config.yaml
rope_fraction: 0.5
tie_word_embeddings: "early"
optimizer: "adam_atan2"
beta2: 0.99
Each number is 500 + 40 x the weight over its row's rms, rounded and kept within 0 to 999. Layers, rows and columns count from 0. Numbers have three digits each. The size before them is the row's rms in percent of the matrix's.

# o: layer 4 attention output (transposed), 160x160, rms 0.0313, rows 14-31,46-63,78-95,110-127,141-159, columns 0-79
# v: layer 4 attention value, 32x160, rms 0.038, rows 14-31, columns 0-79
# up: layer 4 MLP up, 640x160, rms 0.0493, rows 0-26, columns 0-79
# down: layer 4 MLP down (transposed), 640x160, rms 0.0316, rows 0-26, columns 0-79
o141 105:470521489644458517456441488440466471545530605506472539505493455459468449501482500502478469557468503491533535511516472465541568483471524457555525469462455511468509519473491536455420516483550495491513433576483528532456511438478492526505542488
v14 107:507547445552500471460443497467471556488463533479487488464544509524434524521526518581552505520528512483519471424504475478461495501493487504539524469566583475434435461531467530469511548548521459461489478408497510580507537523497502503543515492
o14 097:533490516446454515517571576431525487531399576444562532568517480487589450442472516458488446449481558504543498500482527501470511498504445504417496596526505532561469499474500501508542478475515493510487479482599506506506533499534458492520509510
o46 106:481483505462574510457501427497552484573553461508503495536503550453517432477422519518500503518454543490517542475541555463535493435459489557518507471468470508502472478511575504486493467555488461528471498549525470481483517494460467522462533543
o78 094:501464553474472472426568438508570528549516520535540485567561479425496439470443573474511520517530464480487532482535462440502544528475588593549496480445460482506514537494509491554520575495449508536558492527556448512460502502418465476492469535
o110 096:456497531466488516453553495469509521537480572515554546579470445495543486477483440527470451464461527517487514505514577450466583542418500523505483511582470513477508526490544512565509504496483521500560517511544498475489505498533449547547483470
o142 117:527525483448484434456543558493559516507546487545521477503503476469547476433441579515515507552500498558511517523469514480480560451560534513449481509515546426518443422529486518547476562491455473475489471455575488510488472555473568485490435558
v15 094:461474490523441505471510565459544482517587505511462426487463534433450502510483436520459561487585499523544544486489508537527507500488424567505538499518456500534577487474422525539502595480526473533466535585556488495548505555486558447489454550
o15 089:538507489518509469480463474511442452492454512407460427450522546519499497481600458509523471570468480457516547523459526499571459530433494496549533490496495552484504489512435522460472501480594494493527462453479545540538494477550451490472502564
o47 111:576522461480552548485492452541485516492487433479523462525540531505533504518518553475487461509549509361451526528500485487508516495502473498479433524457581504577546478598435471521492516472475508470491514506515424497490462432482535476520520459
o79 110:492540547500530563494462496557428528517478517551532505547540539468486518516504574467491453599500470470463492483510444440516462500559477439596483419413581532472505494476567465563496535495514549518548549446464435509477494483456520458532466483
o111 099:597509485560495496428450453528497540480476468504492464493566563569490456466573463519493502517460511464497520521508543422512481501471518478475544474433527529489487505557504486602424560570572462501519453425406484475478506465477502541519492497
o143 102:575480563502481461507508514444506436532482509504463477534510499503574462459515507526548450521493566483591439535453496472478540545478515555470463559485540452498553454508478552489503556418536462482537499450456512546554498482494507501504509500
v16 111:444496521546477410496493429519482477446562523601487480530585489484464520576470476507504548536549557469495487476548472501515520542443505509508515483452480446492507520436513550521446470561488451602540513496459447491462494441439532469513504496
o16 087:511499438529564553562528478428497527497475514465496439392520494521499482501474573499567497517474488472460421488539445528486530466530481551493455524502493524451547518486445446476482564547525470527463527501524491447518470560546548484549491500
o48 100:502486469481452503548461482547455487462562476474567529501519515535478532499462488495488509530461503478488476505456479521498470491491406531442547542550532497414578528544510441522481448475490521532456536518507517504532495512513525432534493490
o80 107:481459525477493533539540463514464505452459455517524525498576509503450506468512527457465541490491508453481483488488468473549434456476480532455498604523504531431546537453477438555547486461512470546520585509486496424535450498576529468516472537
o112 090:466478503486468539519564493455479499444443505513496456470507570535503495545445568538530559486465478510473484452495425554577443443543493483503485542470476557508574511480467444401550544501510494548510583463558460531478486519520519469509471523
o144 128:430492393482515434575469479501492462478560568482430516451565539568517517538476523549429474530538499459526500428530499505526484418495416500516526489476461479458532517549405519447388595531579471536557503487459524496498532481539532442493522542
v17 107:486569504471525484512472482451477497407472490465509505508553454465529547540523540489548522482533485501497456498516485519547437489507505457511586539510513490425438450549464527448547484496449465502476534471547533542511537464478589449472545534
o17 099:511429463452444541475496539477528435568486498494567524561512462480601464498499424491473513510469555443577540429495520486481538547519456524458513519506434471509526523449516561443544417538546474555525490493567458522510483460525520453526497561
o49 095:488482396509567529507497453533588425465503478494523480503464554567504422510462545470493511499522528401518517476516486450532461439482504520509557479443475545520561481438533436532469484608508521557490471479531471452541471560468448502513571478
o81 111:413486472558444533444494470557584449520496570506509457485500468533493396528491544473494458531500446398590552479545466455494569453540515494544496478453452436504489514539487582459439521536532485535525465551506527576497516518429513493463577521
o113 109:447471469522475524461520539435556510540451494537564506541508537539523511469499449502505481498486551466581503489529522426488513494478436556444497502545474500458484543455565514486524470541504550452572481494522507450506463527534453544532521514
o145 117:525517435476509466467484549548521469508438450472504463392540475482538568536489524504523564457546432460503548460496475493534471508523534464489547505543539474495434463502486464471516505499538512497485561502587498582503484568525531428427413564
v18 085:466502525489512484572555423450540485450525432535512503481439463555521466479544480529492476444441438505566543526529532456482470454570559457472517500585496526500523445444548528486547537524493469470484535615472516528569433514510447513474549474
o18 089:571550466510574437513466403560504485501602552540424417504499496514462491438489545478523485510583484495476468513505503526508477502505558466538541458439499500506468504477495564518563521487531481539545528505521516529452451395503522463512452498
o50 107:545514431577554501506517572547410511529504590495490472524486502481532451487542574489513436475550549515488483566447444484498489543564533503548577488542508525447516479430382511452528492438557496494459462458495534426489537529520524581503498463
o82 097:569502498504587452484436487548515512467510562499510497513482437487561531508539518509513450489520507486513463543478534546446447502520524499468545454562536463523434491454445541480515511496514517493427485511497567541537510548496499555473407523
o114 090:551521474480509335476429415587500479502519602477461502515463483463559467432485578475528447546500488501495464519527496559501534464464555542488521494462493494526493496481495538435498516503523457518448441499542559537477525434455532492497513525
o146 108:497509451533496578523510522468482491500561519470467491530500474380477492507509444450438461525564484420534520542468452475520486420448467507514522440451466522531511534405476487497550473489540471541523456558477499530519466410498541556455553509
v19 092:509433506483408458501471436504574496460545558502505516517507473496534491491458475511444507425506455514518498592437544584435499452507530523452467427497453496570558530474466484527535569531552533497533458517483425512553516503544471511458491525
o19 104:527533456474474450428457448521541508447570524479465489499478492493489527588515554455538495564532521517427543460554474490519474455532471494510525509413544388496620554561476489477450504472466471546576475499472470533486473495399572433495476532
o51 101:498554469449545480521500535512548511471525519548506501443454493523516540445515574446579492505536561499475556486549528494509527409533464509461506543412454440509503475494496529517505463417446453469512458464530538504516463479470458480520555492
o83 112:467588521449482508512508553474512516539550558473510476493539593481560530454532512433553465586462598538569485493561516480447575437460423554505456500431394471509528516449525516458522488472494458513523507541493498456512450489456479458539506508
o115 100:529572432465508511423506541512518482404508522441483497486496468488494550474466600442568472478552521572518441494500518449500479488541499554502484607490510398562606482485478518532494480465511480492491486540506556466497513443493514491518472469
o147 106:525491472412513496532484514528484422484533499453481501485481466508514460548566578462531508561522499460481511500490488530595466491547431545476492502418473526439528446541402464464536487470448483548523559517524491495547465468471433491452495516
v20 091:561486457466541509498498470532411424541524446479604535475523561463510439535432496487499515543431570469453493507518532525499454538541490491487448468551473541526501535504495494527443480506401513499500530480510541480494533561502464582556549420
o20 085:495463528454517444478480503529543493427506493576480538530456519499483553503461555443396514472516432500519499552476452496489534534557513459484513523447538507520503464544571475519507499563480487514503481495474458526543476559467516495544482515
o52 100:497519485479517446526480588448548541430503507541467448458509497519539480487481488495538557491472454473500523470512526523484593480539537494543472526471523515509443487517509507510517519481482510505581457514514537469441516448480637494510416536
o84 084:552558492592502454521552533579496470469540502520474466498399485526471534512541518570510479431519478486409552484470521487461519536567535487548555506446492470476480481463493501528501565521469466523446528536481518478500492485489546553544499466
o116 090:501518431469482416526496417537492478461514511476471487497441532461453537471470521459498516542492468490478483477522538538446536548553544488510451529462484405498590501481491449502541448481500494583522519528483543426522510500510604512512470518
o148 094:489541614586467504540437456452496500475431461574510529546428497518529536490429465442485526495444500482529489502458512452459557493511478469540473550552526515608493522498595484548570475510446527479532511492516481511521462518460533535510460544
v21 100:443466547465556452524499515509423519482486500461431466447545505497411552540457480502538441527548463536490469492455468486491504475476477477489575499431544431440480472441489534461577480529452487537527520453496457479496548536511557511442495476
o21 101:534504486502461536490541553476487551508468531448581533571499508484525479519537471421486408515450525528547531452449544539484517495479458505392471465515505539494506517503523433439526471492485548588525472469559468452461517507520448518503552506
o53 108:557525445448555472527501491448524516458547445521416456513509503446538421472490497501503539508548466516451552444497521528571502462503484535504519507447470436563524424532463500497517602484535492522507513497464486498437467457421571503464511579
o85 078:510517544571452597504543499564519474500438450517547466524448491564540453513466449451455502525497533503453560523501539451546466461547527480475484537470487555457503541512520465512476510442426506415559506465543450467422542475453546463520597513
o117 096:492525458554513554475585530422518538498494437578584533577479495521513489525519438432463409478519508509527510522499516422534482465470488502471524504542523542542537518525472496543555518450510540507540494530492443515470499541500494544508469505
o149 113:545509473455521500483505497489486551507558511454456431483548575509494465497463566475515539534561469519456578442504459521540458496552497554470469460429487424508552494496355479469566575555518389520489505514470507525497507581508539452495519517
v22 108:466480522546567521452438552488500484496514524568510494550472469524450476458507506506550523492505574507520524409511507448450472591471530474513459473555543543482507511539464577505504466477490509437533475447445494516504474539568435591514478475
o22 087:491476552486511515500558537484513573444470589447435529510531505537501504542554516487464450509529432469448480507441460475512535561534402516479489552530510558492493496515502497457536567508438497528551506503445542483519566530498472536476501509
o54 134:448536513507469480485479450466554562505500500455452460547540511509535531530450428518510547538418436556492509491505516525492522488423486522538450491499455490533450529521571516527489485543488513573549481520506505571502572419466541481486487559
o86 103:492465481449551500546521464449567509522506492466482485560460574483521514526444512518565518470440491480444488479509525515534485551472453501518464520487486515519498524562567439489567451519488523552522503524525451533545573392548561498543538478
o118 103:494493496495506509486566460508473515509523432436499468499484528502433472535545519524447455465537469403427535512481485505487487530532480450606478527457472505541509497531441457477522551449465486530461595567447521505500474523536566527482484448
o150 112:502439466503567496580532573492470465509405542472539538554478514533548501468515503475425482496455496497476486499477551502433567482398497533526525529613509453478463477471551502528571499555493525553571515439509485457500518443566498559558494453
v23 096:440543515523581538481437536526460537474538530446455511498465554499386460459528539526511556525620482465537498470485563436492485471493450519499540560453456441533460501505438544509498549395547503459499524450469435494494538550502511439486528525
o23 093:511526580492423530600453464506560460528446485532554543506496501519548505519489461553496561494469528538564496525428492557495534515518459481487480520495442529500391481516520479473503469441438614547506472443531583462520465495508481464459432466
o55 116:424550574550481512501489375509527467536492541506534467565490534490577504495478437527507521505392509436520501469479574496512508465460492513492513436437464529517491538493522494528505517544533523507592497477534480511454539437440482504436533513
o87 096:460500502523493513497455389563569481502485452516512505498532475487540499525481493511511521557463463449490527496499480468570479551484541532477534479499511525498522459525509482498522488582500580555633437433514479546495485536495491442421496520
o119 099:466517572531450562499475497506547503527478465568568528544545539490547506548494500519492500511477570478521512489476554489530535481454483489492486505462526465439440529465552476504430518583489578538529482470498447483467471516442490530487465509
o151 097:567467503514539474508405484499558524486491507448448555472519540567537466510508461526507530440514531527538567488470491520514519505533480393487481457421509532516486498526424489470448539494526551529525519525601503493423498605457502501459504395
v24 096:439477535490441453494560491482589485552523482468543503492540473476544593525506510522518513494481466523514509460503489489580526475508525400523543443401457510514456508544501512523441409575491482600558560481503456538474493515509468458498476434
o24 074:532516510500552435520458528533486490558523505532492543506546477545479546456552505496537574420522430535398454544501543506523449549468522441497466453523539472558476536472494466534538558486452468542510586507492463527436467417571504522551495434
o56 107:497518456517447501487512536504471491510435526503511523466525483561500560457472450550542522470525492535459453513438525536441479572466519498490497571557518475455501484497501546525496521455519493482471481501584524533499521544502507474560482431
o88 100:592522490456535472544487507555478448542423531540486532482489458528530544463473436500548530440481533522450479524489604532458407509468485463475491518541525522438474515466524477480518497429506491492434525523613497480508518479579498540550454450
o120 085:511530517481520397518498520553439430538498526498446549474530484493518500487467490455556537460520508560458440500445531518508445531484538491518509477529509486562564507448477481490521506445505473507459484504489529507498454455572580504496496437
o152 090:409447487468465575529458462562461468557480520446495522502519507517492537528527451509481539495532453439492483476511471542567457612443453482495470475555510509501505548459478517466580464512495483500514522542480524468477504522601467460546576522
v25 093:547576515462501460498541530543492511538569488465461516521486521478453475462496531474470512554455485459529501594481523581498451416571485496441465496537533564514490499490386475484543487520424554435490490501518555447489473536488435499497447430
o25 094:488452535565454461564526518539440510439501516523461445412500447441456513539450557503568583520563491483495488458503445468502452537565497493560536447464521446449557511548465484548515650482520409470515441481530549515500491515471559532445525474
o57 095:500585605440515486517512481557521457467501557564499542454447525509533586560477511458461480531458495514520504439465559531527483457534483443558450485512511538383495480574506540511471487459459480477479504420521492536504487531438523464517500568
o89 094:467537503495441506562489519446487531480463560542462470475503434385515483460514474467448466514481511513512472483471563501512513458487524550587469496517451534505513541464541550525466564525548531535442515481454543466507483527534546541525590489
o121 107:511479535505434475505438496527485468440533584471490496521444454478537526555490498520578479535496498565498442449510503556462509548508475485532517488508479422464529487497587550495479535482541476425554510455520598508472526484494520541539456474
o153 119:452563510564422561471542517468543509523424510522486429493539527548533542499436461474474524527503447533500541521501507506521556401553469522595476493510517509533491468462569505549490486480508525453546485444451499507484552492468540561518485556
v26 102:379493473447501453484508480533505492480486518528453493542561527536536505536517478482492508568487514488487507506474464547516492513548488492507462463423460410457481513438427513458535482481527522531445456468528431573499464468556486433482529496
o26 085:561519486527475512446454466532541510496504512434436473499451547423481539530415560493484495475536460575542551449531494518559469508505543434482492560462514465559533495579460425467455528480515495495505604511450464600525544551454584430541485465
o58 100:495560412514531478483531467520511449522481454527534503511512529497391433432489540464527552470543458509439531565519540461506476441512463482373475522487463582542576513494484452493532517544451534545487595519560513443575500553512549528500540496
o90 090:485523471558462536488487486521492397541510497535551462523528508472446476563512531499497466462494480495571487533570483397533506487552460503480494503421473456522473516476487440557521550498522503453459523497486435520593502486474514521514519474
o122 100:519519448542503549436559483456579484469518419539487540505491537484475533525481585496497485434569456558543416473489485425507445481551492492406485580449543511573516456519466446492550572463473536431498549523532458461517568542543493493512497503
o154 108:491583475513510460443522517508499517483525486485473535449511484467475538482459562523519514483547505501487565515520454468581428562484501473434546454488556455437504490512395455415492518478506453529442573475538476537529511557451540409432491457
v27 098:457500498525511481487490477440496474570504531474480493486441513484458503484456486486474548542400431505535489513485535488473510517511437485451479470602534527467532525529559534590448415519428472568449517498559462486477502475480490421500465542
o27 082:482464503531564405492508456569502508499521518477539461448427485485467463539423500476569530545480487469484493479599480466485469524502499506475505469537528433492565494607475441487549538478558482484553518525513464525460502566443558468434503483
o59 083:610485404463494473483525602507527465479460458542578554487509501471446538546530548512511428498468538483446479477564560527512460498464518530439493528522491531496406502541491492525501529534435473487464519512536514437504459468534495478535478438
o91 096:576502475500433458486491487506502435586414506544557552559521510518459496494487516563548476488498518499417422517512496478485508567435506489550488500469464515444480552429519447490495582534541483493493537552468519498462533575474426579520475458
o123 082:485519483506558417526485536543465508483526568502503542517430436460489496514496537536502511531499478551491459534485535496591472581508500455531510527537457469518495473448489479450528549483490493523548506479494541498524484476525478501458534459
o155 106:474544495510512464492591536461505458534450446532604520556507420485551535529492527452480461508451485434508421523558514448441526527428554557431501522560505446447482536576541471445543520522507556501517549527480468527507472482542518495463436480
v28 092:530501474451461516498476439517465492435559497477478429502461510483505442538484489460493470518540492494490518481549532416522509504514536562550445450496468532539502440399500546522537530542551522491535457522488499468493492488401557534512503537
o28 099:528514464558448557412458491513518549610479471476586548564495520481513510513478429459462487484458519458598453476516535543522527447493462540450509465510489585506474480525559492531556421533489525540505506461492521467475528472471451538493456546
o60 111:551544488518537538540482563487545467447519522478450470403482513523522434510528598524498492526547476464465528492510490519484504448553485498545515588519530554506545423508472506505398572464509520464493462476485520483514467518454549507495483467
o92 091:419501527557485474490448518531562524501456503535539519544573557567532536540493496447482523441534429461481520495483499504468546459528508470468488583484511478494519475543534521557489480515435574555528518466447534446492493446498525480483467578
o124 091:419562490562473525502490507489541530529505548512527493515526535516540470504455421447472545516470500453548527478550484509526487524467448550500531430512436505531432497542467442473554415518472515494593551479443518499493481533443505456486483496
o156 101:501564458511512485512433497551538542512521519493475511437460506440500449479471497525466504530563545439473482456492490525514486487492429498535497569457437569583506469496398505483522506479555548456523483536506552444549443503489536453424467541
v29 101:444452533511575472498513485540536438509484503609435495564473470545545477471483511505503470436445570497539513448505468466525455480447475426517523494545503569481553579479523512523456445458525528553434498516469462511463448481533485459484539482
o29 104:509520448523472456424482497536540582468580527473473484429472457442469558549525578505508497503540470533483550506504504476522477538482549495502513483473580398482528511561442448492458529539486494515522421487505429522453538464441520470452502562
o61 102:479524516557461473516530462546507515598496471570564491523504523420537543510489496462480405516537507466547497524516514534515528554498453525511536480447431540536492568481486462424504444558524423568488540531527501465503504476516424516464534540
o93 105:559496475486437501476491547490507541582512408495583556460455535460574600505445457471552528496435544605493472598496518499491552449454485533458479511487528462483463560533490462477492472538514497478446499488534465443519553487542509512536485535
o125 090:523513445548447464411473519489521526521515460481527503462456450466446561515522569500512465518456485590434533591529487442477543520480613469505489521490470440504526561494490514473424575545480487477470432544542501512470572450516530489527537525
o157 103:442498507503510558499486511456477517547589522517533482521501546461535479480489512433463481519534528496493546497509509430471494547400454486497524467476498522490491577447522455463494452489483521557513533540558482460478524432475374530459579507
v30 107:485553499521544595487472482524523503533463503499522527502537506517618504488570497459482482413458456463468504563533540574539508581363503464528464501488503515469505500458507480473499525531509589544428457454459515500393520508498539414514547537
o30 093:454416467577487538439534469496521499452544445505561536506519516452462506527464509495494455547534503484545540482545532472517503486455467491512450521419473513595517482580452411457468544495473490536507455532531456520507522581489599465483432481
o62 098:518472507460562540480545507481412534479511460536528561554518451556452461572484484431441503486530502551505526479495476457506504497496493509408492532458472474500481524487506421537557528458493537521513502474548490503468490523527484612527519499
o94 094:485453464514482557499569577533511510508522452515475491461450486610469539542565488484423475530520459496508543525531439454541482485566440415461475544512507446495455454626459506526495510478506484494522470518502473588513470540535586521506511517
o126 101:517436440477514601446527497486500511458507453564576514531466552545458473512483465449465511500559479481533541480468497436522516443502463471496453525465573546563470439593497456562505529474487552439513476577515447480475535588516574508489509493
o158 105:551501561530511557445490438495486550573512457516516484543461491533437436485462503431548525501489539472585543449521534521482549520469520438552493493442446515593544534522562469476617488506531476543470493544469446504478576564519497486499506433
v31 102:475427454444454556565557502490538481471505449499480487472472472463553476456470465489447507522520484546532457566483466479533494554508520534463463481569467506448560480434435535484488510546510528485504512544517523443540500623537518556558503486
o31 092:514505479493479515451482464487469448494493541582470499524462544566488496434511499502475439538493503465537492482514541556498533439519507435519539427496501495470487549498571575553526416500524481613488516433468505550409475431470491491521533481
o63 104:586517561498482520541483496498445440513498590507444565466441441493570483429587578533498480491478543544467521520464428509455511529550510482599496525508485489470506501478471547428463506480484457453437486467489512508492513522518479469535523414
o95 111:474546513571560460440519464473505513446563559515529480543527509487544505426506555460529492463513496540572441523525480537401603475518515512524523421465504415533481495462482571444507495470535436537403486455502468501459519509491493497490537454
o127 092:555553489489500439453447443599507420454438525480495503471531522489536501395490520442504488454434525560484506514513561521432547520512475527513514501507583494459459477515470581508509470449601478554485513412471503492480543474493507469546520466
o159 103:521413476504516519491442515491448421481507554454441521452441441465456442519577526484427449524487550516528535509466458493570504579495500503581455505500471510470520440501420532512496515491517469537527535561448506534480497490478507482445528454
up0 113:467518601505514482521522504442481508512414594486573589520451522498486461482577462449441475517514493541514475511446481486541493471471469427523491551442437503477558521479438503478473570521537482565531509515479557470480520510443505543417488450
down0 114:495509503484424465499531450474460397504525595493473479527526535468483511476527495548421467546542531540537441488528480482514486487572496439521547529427503491481505486506518490486568510499519432560476459525483524446566554512481460487466518440
up1 108:422472571517506561537463542531523530501501540499500577437430533523494467513453534427445445563500545468515529515493493461491495520561471525458534419468491430497523505498531523501528579567524436456533453427560507461487451492471472510523485564
down1 107:438506524505402492506436557515463588502454543526516511484419495556520559377506505426569476513590549485502499481457508493503547519491458496463620517477481431488516478496482504480544532514531445521504499509547540516548472551506579472487550440
up2 109:504539499558518542458513504458562547496497523466482438488527471512452481524499490430416457476527457498561550562558431472486504560546492477517453458537499514507572521464451531478458547465529539496498504551530500546508542541518457510489571501
down2 118:528525513574541566486560475465538489491509562445506439479513478544539526558543467525421525509515463497513497520468440551564526518435479452562528542512472500483457481531440569445504514459569494467495508461504518497481537504513449530524503475
up3 101:521523549503525474469487458476476544515469542469501550498586588440494514507514525513509525516469457473466507520465538520438538487476493496593498559568524545472530474553466497459541467531485520485477523577480587449536488448485529555452566453
down3 099:499553515512534453512516443505522459593492556492508539581557495506521517468390558510417547518512475485446517466562511546423478492447539517496483491511584457491561529486499540509483505530498524573464508496514478525499521435478588491505506528
up4 096:440571499562479518454450501508431480445519490507519505505507484554488518556475549492528454536535522541551461550512495572501462484463495498486421452468543408523458583546544512545528501539502425494461451527522430510511475571490497557571486555
down4 096:557585488565579474581514446489466426470457553451469510495516516564539550507556486512495516499534499518533500599454479573454472506438476579538449450466481503514484520407396448553463486574549528468485480423447524477444485489487522519511484521
up5 103:470503585497474590452452441431574494516551480460502538519480517525540482527457481515460514512457516428496454471430518414512484461470471563500539497495514470503384479475505479574468477473524561529489511530525460461520462516513440419539473537
down5 106:496468470512469512486549526459517475562565474462459445497559532432485505543521401556529533513479488457503501429535580482540496483510499512458483483521552553504478485521471502495511466438430453478554476481537516571506429546461502458478529464
up6 096:519434465566577533494521601455484572512472534487573491486528458507497543516493472519548492464547438529540530559492467531507469457439586556475505392492542436450468503539438508451547590537544435457497485436524431472457528525459520531540440510
down6 096:454552526445471469511484446519489551482458572499501513493498502549505508512505507510500539601483556510508515477475526455442496570477462489504500464534507516443531549494524483514484397480480548506517543475407511475444509519521447489499480542
up7 092:509488529508463507478517490543535574521450432522501562487529485539486506471487478473506456484430459492536452550460375549463480468466437460444446517501511462491542553491530555505489520484417485484506505449518461467529426460499517450546510466
down7 095:479499560381480457512490476474555517580492462562493530461462509619472501477526498561499502470463540489402430504495537476462484457485452518541522520518459514493431566564512472469497529493476476499526497478503514520482445483566479564534488424
up8 109:516447492503516506510549532514518571539518444458530520514546455434493444485472474511517495553545535563530512594504415546530493498525571509449506565503537494525493531495502464490546457501583518467488461539481536489443431532514589550476473495
down8 106:607457457537425440532496481488461492509485538464520462485521496479516594550449507537491413579536483503489531541484519607497500479528537482471486487487512535495550540513552512510533483513540519561457440531490525557559449520475553522501489391
up9 094:497519478609440463496474448551521480417518479456440527470510488506535534465547537497575488546503550482580428460496444516429443405470524472525473516546504500543477479561482541469467503393521562549517478548543513472497532486551499533453496469
down9 096:491519421485438453522517498409509458528532503544429529506506534565549547542530470530485474454561465478507427476512469539432458438520489482530499557485507545497458550563447513527443460471541526484472508502485557478448462527578559502452556455
up10 101:546471519476487491584507430497527484466500539453482546515556438542420487543524472507548498519497466439514480494458553528550504479497419427497405490500524506518544526533496533502502451477494466427541477542548556469527515569447454560481576487
down10 104:524498464431451497491485494517513420552507487521519534484506575452506490484504434565495568522535496448473494459489485550511512504513495530415500533563520477468514534563490511485478455482488529525419457468509502435512560555455497517565584489
up11 096:422515520510545468587486483495422506537507497534482463506494485523481538581482535549450461552435496465486520458515525567486546417450409560468478461527490489452446509545541586513487537501555479518473569488482539497496458472521489457536416480
down11 101:521575564493496419550487512491544528496487496529536529446584505550520514449564518592543574472516433473539486542480477478539542424482483455508519507458510456472406440475488512520473414525433485464449491466513484530493549437493513589466463559
up12 092:489461551455499484521570518508467468541433447495529532508485527540540543599448459557420476526443465468511511490509524449495554413526468453544417509584457557501491554480586497567497464462530499476546538481546508569465473515505507500567500506
down12 093:533521527416461512578462520493431456533458490543539505535526510545449519490558566585463508492510474512509528552539453504548484458533494492505516557494433494429446496541511451541512481536458431488452528486434528491493550540541504598531495449
up13 098:515483504531551540571493505502461492534475499518513491488559431502451499464549484503503512503499439513452553510459468468522538502531481525476432500525553564526469527406554457532551442474521544472455541413434476556438577474510444552473512501
down13 100:478496467520509582545487558477521418519442482496512455481468544478429551452489476460541479467482509574448558455524526523505529476574473538535539525480481568507494560515501519511456432481485434499424563486530523563579517545490510484529522496
up14 099:519495472480475491542604517559433492525468498460463477533477473465556455508542447474432540474459471472437557502479489537545479458491534422594552512551557489556516470536593553463489438454500476569520516489479547437453429479509529503487495541
down14 097:399457475494579485426536422523466508551515505445514457497518498545518430489496447532435454460519495455522488448509569539466569542501467498463523529527492544427540517478508452551511437480465459544535527504524438488534520521564402517452498511
up15 098:513445454510401537427466507481465515503498458505452470469536516456455479491565434517534496418514542494512557463524466461494536484521480487467518476537553520547560447528482523513514430532412423500496500503510512539483463486465471470541436444
down15 095:523471528389468527550525544441548505556475469510572522480532477477518500460558456514486515475498497562546429516510458456526571511539506579446436495452549507499502564512495463525457474493508483489595444440449564469485386437427464496562508453
up16 096:467508468518486509564516498456593559492466521507424498443564586457535484475582463456519456453476540496471488564522491423434484505561426492514535540477520571539503502495446577503511493511539497548512516480452542480530544433515515418446538479
down16 103:480440481540458479560437486493541532433515550501474483526470488521485499454541476444529552473531478506503461576487540599554507507436472499453512561464585488442497486475503521475497450500543525472505419548573514501483501510472523535542495514
up17 088:463525557476445534545472445519558522540568466498505510538481495463556506455473502518507514428459478491541531521548538527412529484441518454482497509551460475538465433526505519498454446539413488447467492514504510562427529418443525404457525459
down17 093:483513462496510532536504424440536407537548469528537474515489524508481480482450491504510527518490531551561496513582511549503521470488475535465480448450513554430514538473577524478568451471506469499524498510496469448448591481539489467508486510
up18 104:496499491457494506503513458513519516521498486488482500465457427546452541573508491431491496502525517507537540445476530485554461482413522531524418587609551466562519468541498518501536471526465459495467453447529515570533545562481451472546489481
down18 110:517530511497471534500584473432532522492455478489488541478457508506482496461505512457549539517474516531464510507498575480487463518488491489461481484483443544513513484499558481505522532508463476419561444555500518503448589440468471523554588575
up19 093:485475450474412440493501561499446457527457512461503496516558466452471481470589538513502498484394501469470586490557451450486524563477543484574491541432546479526514488434482469515471456551533549469497441487534537475518479487444481498537472522
down19 094:506460450479533530462492508464477510574529461597527419507466489533602508487506423470504453543478438542397516542472492536489495438500536524449468508508481507465524548522493464559464480531516491568443509431448570472554482451495468477517533380
up20 100:446566542491464505533505508527489498510440482444521573529512538472547526562489564417454473488464504478441433444500506480443514518473531497468534410533572503457445496485434480478517545553517562441541456473568492484486519574524501559452503473
down20 096:450459533547473485533496489519535476576550585455467461445449544518489584564522523558488568496513456449569487510481500470545516487505438489560514498494484531456497486572452512532510463441474430483471552485490529485494528593439413452522507521
up21 103:463480496545476513526515470454572493442511505522461498491459464488506485466511544533566456408499499471526522520539571558571540499483532509419450525428504446545507490503495511528522560492524486536510443498497490443471480550483500498441474574
down21 099:515547521470461492496561454462553511461474536497479535449488554597501503480474537449487532436541510453538518479504520501528560570537546503534484478525514470472526462519551553507455532511577500483481494503457497470549528466494502536437486496
up22 093:567489553551492519565556531486509587516530539430498482500498549502521538471497451485402499418531511459488536512559546536477508522552460525527471533529418406533529557468555563535510498534557478559477527507517480495488494463478500455543477500
down22 093:475454598479450534529550541483558522544486522453417492506522513535468521484558458537437541492537503424547521516568481528548491489514507547475411537507462508518498574462524504514524416542479425542506548559528526560565533539468503531495428447
up23 097:505435481459520562524555511445475504478399517495523457424540576494495491485593460505523437420549517442521588526497412499498544555450510495546519603530409538462544537466540494475546497527503531509483439538536481483560496471541434482496502458
down23 095:490471548382521516462476504549446451457452439498541480521486538558494555486538482501437511463464551532539510464479508486520479471472509532515508466524502555468532531422513384513482492561553563466519557442487472491476475468531515548491571549
up24 094:523452560442523516511453490513501562417545560575531509541513484529426540478499522414511485451468434503536527483487486521543448439474516407482503466532545402529438427563517512515539549460526473511523532435489506567562583526463543520473501550
down24 095:424491484541486424521482523455477539530552498468486581520474542535510469417506476476553530446464449478440505540512543601483500569519482458524506532456535400457498502443473510532526489476515468502508562546529491506552497439505564469462492456
up25 089:537494499533556445525524453466569482443488432457480491546531463498512486457494553477538431445524540516589586487498510487441460433509491420493493548519532495487556509484567545506571493477463508528444465535479544523562557531544485510450456504
down25 092:502548526500396432504522461547580547539508438439481479508455541541551556442475475518480477369518544527488487459507481487532507512442465532497521493519532546464506495508499545491486498454504531517444495494490522460494470406540512500527530489
up26 097:502452528538458444452532535517572540530523470462480472513472577446420548471526419565536518557430426539540413544446472507462493438492480524480506528512515417452489468492519471506496479491447458473520469491484460518577572462510512506558511600
down26 095:519449484471478378459555514430504421582504502455525523511499612498508521500517499453509562461474407540504522503490534467471480479550469500450565527546526478517523459545521509517461502491463526480458471442490523477490494440507504534547479439